Weights of a small GPT-style language model, trained from scratch on English Wikipedia.
Size: 19 layers, width 256, 2 heads of 128, MLP 256 GeGLU, 10.2M parameters.
Architecture: RMSNorm before each block, rotary positions, no biases in attention or MLP, tied embeddings.
Each number is 128 + 32 x the weight over its row's rms, rounded and kept within 0 to 255. Layers, rows and columns count from 0. Numbers have three digits each. The size before them is the row's rms in percent of the matrix's.

# q: layer 16 attention query, 256x256, rms 0.133, rows 100-127, columns 192-255
# k: layer 16 attention key, 256x256, rms 0.134, rows 100-127, columns 192-255
# v: layer 16 attention value, 256x256, rms 0.202, rows 0-18, columns 192-255
# o: layer 16 attention output (transposed), 256x256, rms 0.18, rows 0-17, columns 192-255
q100 104:170123143135083143111120106145044122155119119130103150170138089194138096120114192161123082088106100099094123123161130124159151083142087174142149183127138099084088198120125126118083145074129121
k100 105:133158139105128128135095169123075115091137120085102157163123124141089098120139174157059062103115169088108136091152110140171115092093155165108158132133147139110118118136139146146105076161113123
q101 098:114155165195187169145086090108151153182182180146160085145152171176125093139120081200113095075147053139101095115070144154141149136115095110117164122132087171145178092103119121128107100128124127
k101 110:120190126133113138112177149142081147175093189134123118086079216170136070127101139129094082113102095076083115131093079123127146120104153109140166159125178093133139127089123120131171125138106121
q102 100:123124051149099149104132130141152160124144108085113140122089157095068099152132118088144171098177120180132211155062097118116107105150145145064156163152101114120096140091184136121079144081129147
k102 101:104138140128143193066155144076136137145164089142141130190123115132132126140179131145121139160103171176162134123125148137085096087107093153142106141134101112110106101100116200138105146157122172
q103 104:132146129200126152173166120121106134170119134113080125175109190084170149128103116166117096079109100179121205111099123122082143128075128134085109152145149151099096095151149110075172152166100116
k103 109:137090127100141147134127135107164154130128143164090158099113086089154115147087063173130072148080127110120088110152107105161097161161129158078105153135133089154102146129137051129070121138051085
q104 098:140094145163141077187156119134145127100137120103070134103147118122134163137131136194088137132116148147134222079168142094111133146086122188132105112159200127169095116163107071100097158160134181
k104 103:100161079122089069148141158125100177125130119079075155116166163073158255162093155140188116137129144133050113104123158128135102077103127161065143122125165135192116095109112176130113056125074174
q105 103:157165133192121056083111143139122133134142131189173079135097169086106139146075114128219187113083050167072103176128087116131127155116158123178100100119133070160162160168131154134064162185122094
k105 104:103110177055133126107132155058162085140148126154145102152131197072123116166176119133134132143166111136077129173117049112123113102139188146156143146132134155147185141152148101127126168198096086
q106 117:093112152111185129153180128097114082134087115080158139096116090111156152097140125084120140126092163145148138161183102102092170102142139217069112143102101105092112159088140198158112132101178173
k106 121:147115141087171126204129184166101166109088081123180120124119124072110064129083080092104090110099134109112124102149105061143140115147147162145144119104103159132115173141174190186165098111116187
q107 112:113143102176107173109142147159133111111155101147045124123139173069092143150188115101151118163157016190141166091093127145148107119109091123136158136101131158141169081138160085102083119103149158
k107 107:118176179120154179087132081076178144137098164092068102089118173093133182161150115152170099170132123180082131110107073156094027063092070144147120092118172130126143055105127181165096093165110142
q108 104:084093116165159110123057131138186121077156171093086104135119141141158149113078094160181169120146119128094162068085146116118176082097095180049085138113139110196096113140140187132091131147117160
k108 117:032149120130157088147097127139198168134074150117127063126114135109166149113148114160133128137091058120117164112095100115186147135153159117057106106169160060143167148098141090126138225152138128
q109 103:155130102078128107088115072179107143000152126086108152137095165140075142113108091133141069138116146138109170132160108109154061102087098115155154082145097103153126118113110153255121076097070158
k109 112:119151125174128070163178107173165127077132101132156122110101189145115152106201099188148147136156116210164188121085124119120168142112130099080152184112150115125124085172101153122103129075149120
q110 099:098160115143154104090150134157174127156146198115142065130114138161088106098155113106129091115186147135052148155072132093112124197159120084163090082111136148091137153151136157112107155103147088
k110 105:090152137136108163106129153120117120125150151155155116114113059150121124159175134160133149134113109115077139131095084085154098153117126097136117162134172107061140120098108085130198172128142077
q111 100:107147122166081043095175127132192105140091090198114171073071170125180119135099095135073186112143143171158100149126098138183092107162180134098099082160146131146147149193127096172110128182119059
k111 110:131134136066135154125132108171191108137140115173165111063104143081123106143104122111156126136144152123154096079137135105109131134136105145118074135094112134103096179131179086149144100159108137
q112 103:153130196080139145146174082072120124105152119127135124171139074112120087100106095130108137157080106168118155166175151117112114167119160125129130135099123181087138084195127151155149112135183078
k112 099:136150119160074157145129119110039170155129119126107130122185121154134109133102056122067110105111135155111123157106102096130131174108180171122135159121113135137147105083156206085154132133142139
q113 086:141084114060184132151156162064173123120116149161146171121150113121171113141106184162144147215160172100171097172140143101150175200178152104123145127135141097174163177104138148112125085148126103
k113 085:157112123145125133142156128106166042171136121101177127181182119075094139075170113088168117083092182198171147084121168084106157185087121131160155137142109130135103122113136111145159073176122106
q114 099:131096134122140193131064161121173168144123087081067133089115130141160117150177160190105079149149186056120158124115157163133108087143116105119116112117182090108143103159093094134115132133090059
k114 114:182112098172098148181139140125154157088101093084080152101136068147155144076133121172084195099177196145143157104140116162130089084105071109123080103109105137139103102150094063120084082118128116
q115 106:111148127129154147141135098128117107150091140132154107160138105102136088131160097106152118114146157131148116123169102139088151123158185131161177115178126145161121140148148106069157160072173094
k115 109:156090168156141157129152093156131041125075129087081178069093073114135044099140095055159120127140135167120133125104131152165118180155133174096093116152130143151120102094156080112068140156128155
q116 104:102165199146138133101137149132120120146134092115064158140201105100152168055163140105138124145136143148124152154154136225180109186150139057174151164113096179145125122087116161194099171170135142
k116 112:135144193104171109075089148108161131071124087117102120095146142125121163128150109138095150131247099163125132117117123117185110132154142094165166141056110135190093129114098145145142092165157103
q117 106:106134148091178132048101133093152163136123111157115155107129151105090208087149103110153070085150125142082132152129108171162137124160108075177166135131153133167139136104100104071094185153181132
k117 109:159164171104175075103078205107173117145109092131107158126147137076124223104153139126186129144215146185047146133172107163152065114108121109181199176129160118138098124131117136145121109165137101
q118 103:063116141156153079091115155128165100169137100218094201135141158096141097114158106104149102078123087124109066149130149155178129186128218117136122178124103153153124136131043167127091148119113125
k118 104:116070129133144142116154140118131120115065149116122162192120110133148096070136117122105150079191147108140077100067128163150149188151157119139123133142133167165086186073138140137190096106091164
q119 098:096122093133174125152084141185131124133079143103157134094092124169074136140093121128121192148165119134078107156119144113115144130164118136162115151121170114136157156039080121112131126042133113
k119 108:127100108103151107169160165128152145130115105132162135191049103075117130148159126094179139092128131210122117091117154146094133114118155047123114128109126141120142175111175151160153110185127128
q120 109:132086098082108078139154170094133167196088145134153125130092133176148086141113147078148130154072111153123120167136079085115156091184167138147148161134099104140177133205164146085116142191171063
k120 111:149087118105116198090090126166096055148171162134121149077154093156112026150129089094130126150103143135129137135122103125171153154136123168168135177162071097122145128167182077127133144173128060
q121 102:149166074150149104148136081163107140097104114142215106102129108169073100136134163109139106116126118153072171143157147126134191101124088097133134123085090160087139162134083156206098129118120106
k121 107:147166181127127135090162108109122100118149104132176106126146087158081143153184159131142099133121116160153130094168145104121169117126097129156157075085153206075167154159125144164127126196153120
q122 102:069189086119118145127138131162163184103117169122159077185128119099073160137120115075170143143137124099110160172138104168128067091149062081119150120102150118105176105120093127096154172151142149
k122 110:101139140144197142159059127113187108050148142102123130121181123170129160165130119090118121100122093145117173138121077098124154074134133097139073149139146082080151161146115084113123147158182153
q123 103:139120162150140147091112181171199151152147149084126105122120059113202131153147162086126111184140095137119105150158106153167163184147157076164098105144093073166147115114085143081097164131098099
k123 111:134119182098150106095116093135113086158096154123171120128097105086137174095175153081138127176139042169115121109136158093121164111182115087171134079087070143129129136120117061157114122163164077
q124 099:129162153151173180187130155145128173094181132066135072120095130096154175125154103154032117124098092149096213158158152084115103108132091166109092109113152161075197067145144088135157137156099173
k124 102:080171095197076136144125103091107223131119122095200146140145121113116195145091097189150145116136123119123162202134104110121134106098077183102116138114129139060154092124083167139134139093136150
q125 115:181135160072202214138159124083096112136098088150087125096141158107180170099083123157088125111128139120125169135131147193101112089121124145093090069087059116152143083155173076117163104142087070
k125 118:198198148190118194158100070128160186153103108181045116127177125072146087142153141194091102096147152207145166104160132121103124166133134145127141099077126123146065151157127068125111136129076127
q126 107:148147133090129137118147151153110176156080173142127108062111114176090110141068156126121148135135105090171058117086174145081110140112115139137111115118161123103139106127125174188058151083134109
k126 112:132130106154141128162137185128059151130102194156150089155113097146100094073104189166107162124066114095153075118140157098100160100120149128141180100120195157172105122126141137135150119130170080
q127 097:082140114142105120158102150099167190128118127076111138036139106094150193131098139124124132133138095115079164105181125117080124128133099122072097097128119058138120134157134159150087137136121160
k127 100:083088109126121078198077152110106178141106134046143106133107136104134148162151199148123150155142156145075166132151110152146130043137125121086121117109150122140082112144125182122062100115089116
v0 096:176091136092138099109122157121147142184169098172181121172148138080151114175112146107093149088106098109141121110145132104165111137141129101116113121166151105133137147200122075111142163148125117
o0 102:152117122138111102119104121158111076116093149089136109062118126160086127115151097087133128150179146095176122135103106109122143089184119130060138142128159098136132149154121104142134097113148115
v1 108:122096155136093212155124102136170088088191075139140125125083101161135104167130155162121148117115148108142140114153107107118182095131161226135100176125127185110100167079123131162178115164088135
o1 102:079177103104111105101160105191125152135079141123110124137095149117146138160110124127160145079153095173076108125114149099109115158175123102136089080117108139130128123095149122108138047105123149
v2 104:139128132092167184114097125114161114174126028165138134146084095110148112149136145094100183120101131131113117148112090117119132146141142150149115136196154097118120121084114089097150176130133143
o2 105:132168159170136191106109132115115101137111108072094052095159181166134117160069098102097105109133119168111096114126107104102104089040107130079103116125148100084116124141191165138081197127161137
v3 094:146157117090158161136134115090209126126111147136078142103104053119108098118139109169111146189172134126083096097186138103131113148132109126173117155196085173181188162112130131068186152109072177
o3 092:146125046025082082151097159137075138172179124138123108170172167124130066137117128150095114078103104100168095171118158080164201148130122152110084130120106159100136109163156090128165107137135134
v4 112:105134127155160150121132080116128061129117105074152176175098142127143134130106094086113113099162074130167089163136102143171093179118137117100120139154085165100142149106132160174142137152074128
o4 111:185148141124131130130148108077122110105168185024065127152189140136096165124165158151117161109156138114143137095093146158107111120119156074083126113115156106140095125090094103148117055174110083
v5 101:099145135176168164112164094112152162098161076099141101133077146193069148078115150079181136137200109123122071088123142092118193082124153144116085213113119155129149117077134137163118145142129106
o5 098:117133164125102155098160100088128135158115093209149143147171121116183115156108099195108115170120141135124125164146161155130085155148139135123098055185107119152126112142128093127160142080139097
v6 102:180119078154159124106150141128129157140146129074147116085168087159106174064117108086223103122121161138136094141168146146095133129144185099093159148175064127161087142167119152072198089080192103
o6 094:111136182071063103128103156172137110133096154148108168088182166158145167121080138135153118139119121118176088106145110202163169130100089099071174092102105071135147126175112038157123158160132153
v7 103:133111095149123132161101084122050172123077109063117130122123148172132147108148129127109192174116137124123129092165131093123090189064175070115103118153083080161130128191082065096130136117162183
o7 100:150078117185119153106141155145155116123159148065106161070191131125155098115115169111119146152148128140121175079151137113125111102115130146175178156135124155085141117137130102098062100140119134
v8 102:141147101123122121105082110109153134118148106118117116132039118125120145110162127124125140132168139140173151139163104113135157144142137150152102171135136124179154099156128189135183090224076141
o8 095:120112143199164087156181143139059111143130149111179158157206138149123162130129100127111146150122139099167133150154149134126137152128159126043148150117146183156108108127176167118138176073177106
v9 094:118152091100130088116124130095107151116175109135125096115163116160086165104137151067084129098134110147125116128172182092181061157134126078197215204118096188089165146138129135095108133109124166
o9 088:122106150110168143098248153089077121151087102197141114160108179130154085097161120125121142133162096137154085143123102094201097090130125134101130162135143132125167114087144148125076146151149120
v10 103:135127117075145124154136068093161126125161146120133103198119077119122141120093117094126099125134138165155098135105107176136015158162133101108139155115149091132080145104087110114085094115110164
o10 102:092120082117094105066141131121085136186077133151134107158145165108152181060158120108175146103101149077161093132162122145129198107039117092168106143132129138141125135157089208181107094112127107
v11 098:099115146121121150090113159209122087160144165134120161070147151143141087145159141151122101133056104099125153074141159103090156126113130151136160133104116088149159136116111137191119154125172115
o11 099:097166221044162119141163171158172140103132116102141131114082114093149133167120085126130140101151148115097168131141096118133154179126074069169118048159137142133135130119137110117153165157117160
v12 101:082166108171168205132048149138117136151123123120096127043145104145106145126152152109120090133104071110141109129143183161090169152149139125105121120134154207134076122134128088132156074103108092
o12 096:148108144153126058152146199145125142127135108079158120118217133132091141092095125169139125134155204039128108121146080174154139072137113127078109129172150147166120145125074164105117085132128145
v13 104:123157117082206175123163109155100101177144103083166154132131138108192147128101135097146084108137085125105089167116127149133137153107146113106115134214149178093108119074090097105173086144105128
o13 099:149101118118188073128139107112118138149111147086129069167124173149161151062104133152131168127172102101158166103123156170102130143177149134156137063123114137092142131126130050082105111151090110
v14 101:105127118116173130124136168171063085114143159109127111053187150098126135149149058206125141105075173092155131105145117144100085147155115125081145090182117161173119093062149145105117126124164069
o14 101:154159092128187086142072140129165109154154157115120135098105113171122082115134151095143119140146069117088109131124072195151198154130073089226202184113104052131128110171144138148105139073083116
v15 100:098133150084110181112172156057094110170140115172123192161136176098090098145192109139161134116089173115095141125144116181159197135079111121105109102135121136102099145093135178139134089075122096
o15 098:139173136113066131113058075231181136087147146023139138142133196143098174160117149102154138152078104129098136087147167156113132091138155144152129110107099083129123166105127202133124084152135148
v16 099:156156183124101124077175092090189135119119158132049180103121067118190130132088175151146125133139111120151132152143104140096082143136168116100108111144072071110126166167095089166149203117116124
o16 090:103139095117092112116092190158149139142089173082137163122172125115113137165134148142125066123157160097128160154106122119141104103112111105098119132165147117069097155138111136154110116133150098
v17 098:129185128120114165074100150127115204187120108123092081137127123093165109187123198195156171151129111138117105112163036095093111085129143145168125082146095159107121122097147198102145144118126151
o17 098:149078198158170068134050100121077141199111109160097164164106128088057142121150053147103104141110169118134112134099147147094122132121173127139123139152155088184120144113127149104177144080193106
v18 101:111169097067144064105135138132136144141136130157149128138138173080132140114173116135139188101078157151143106129181138161161081136112104128092168177106087135147103150155160163130086158127139130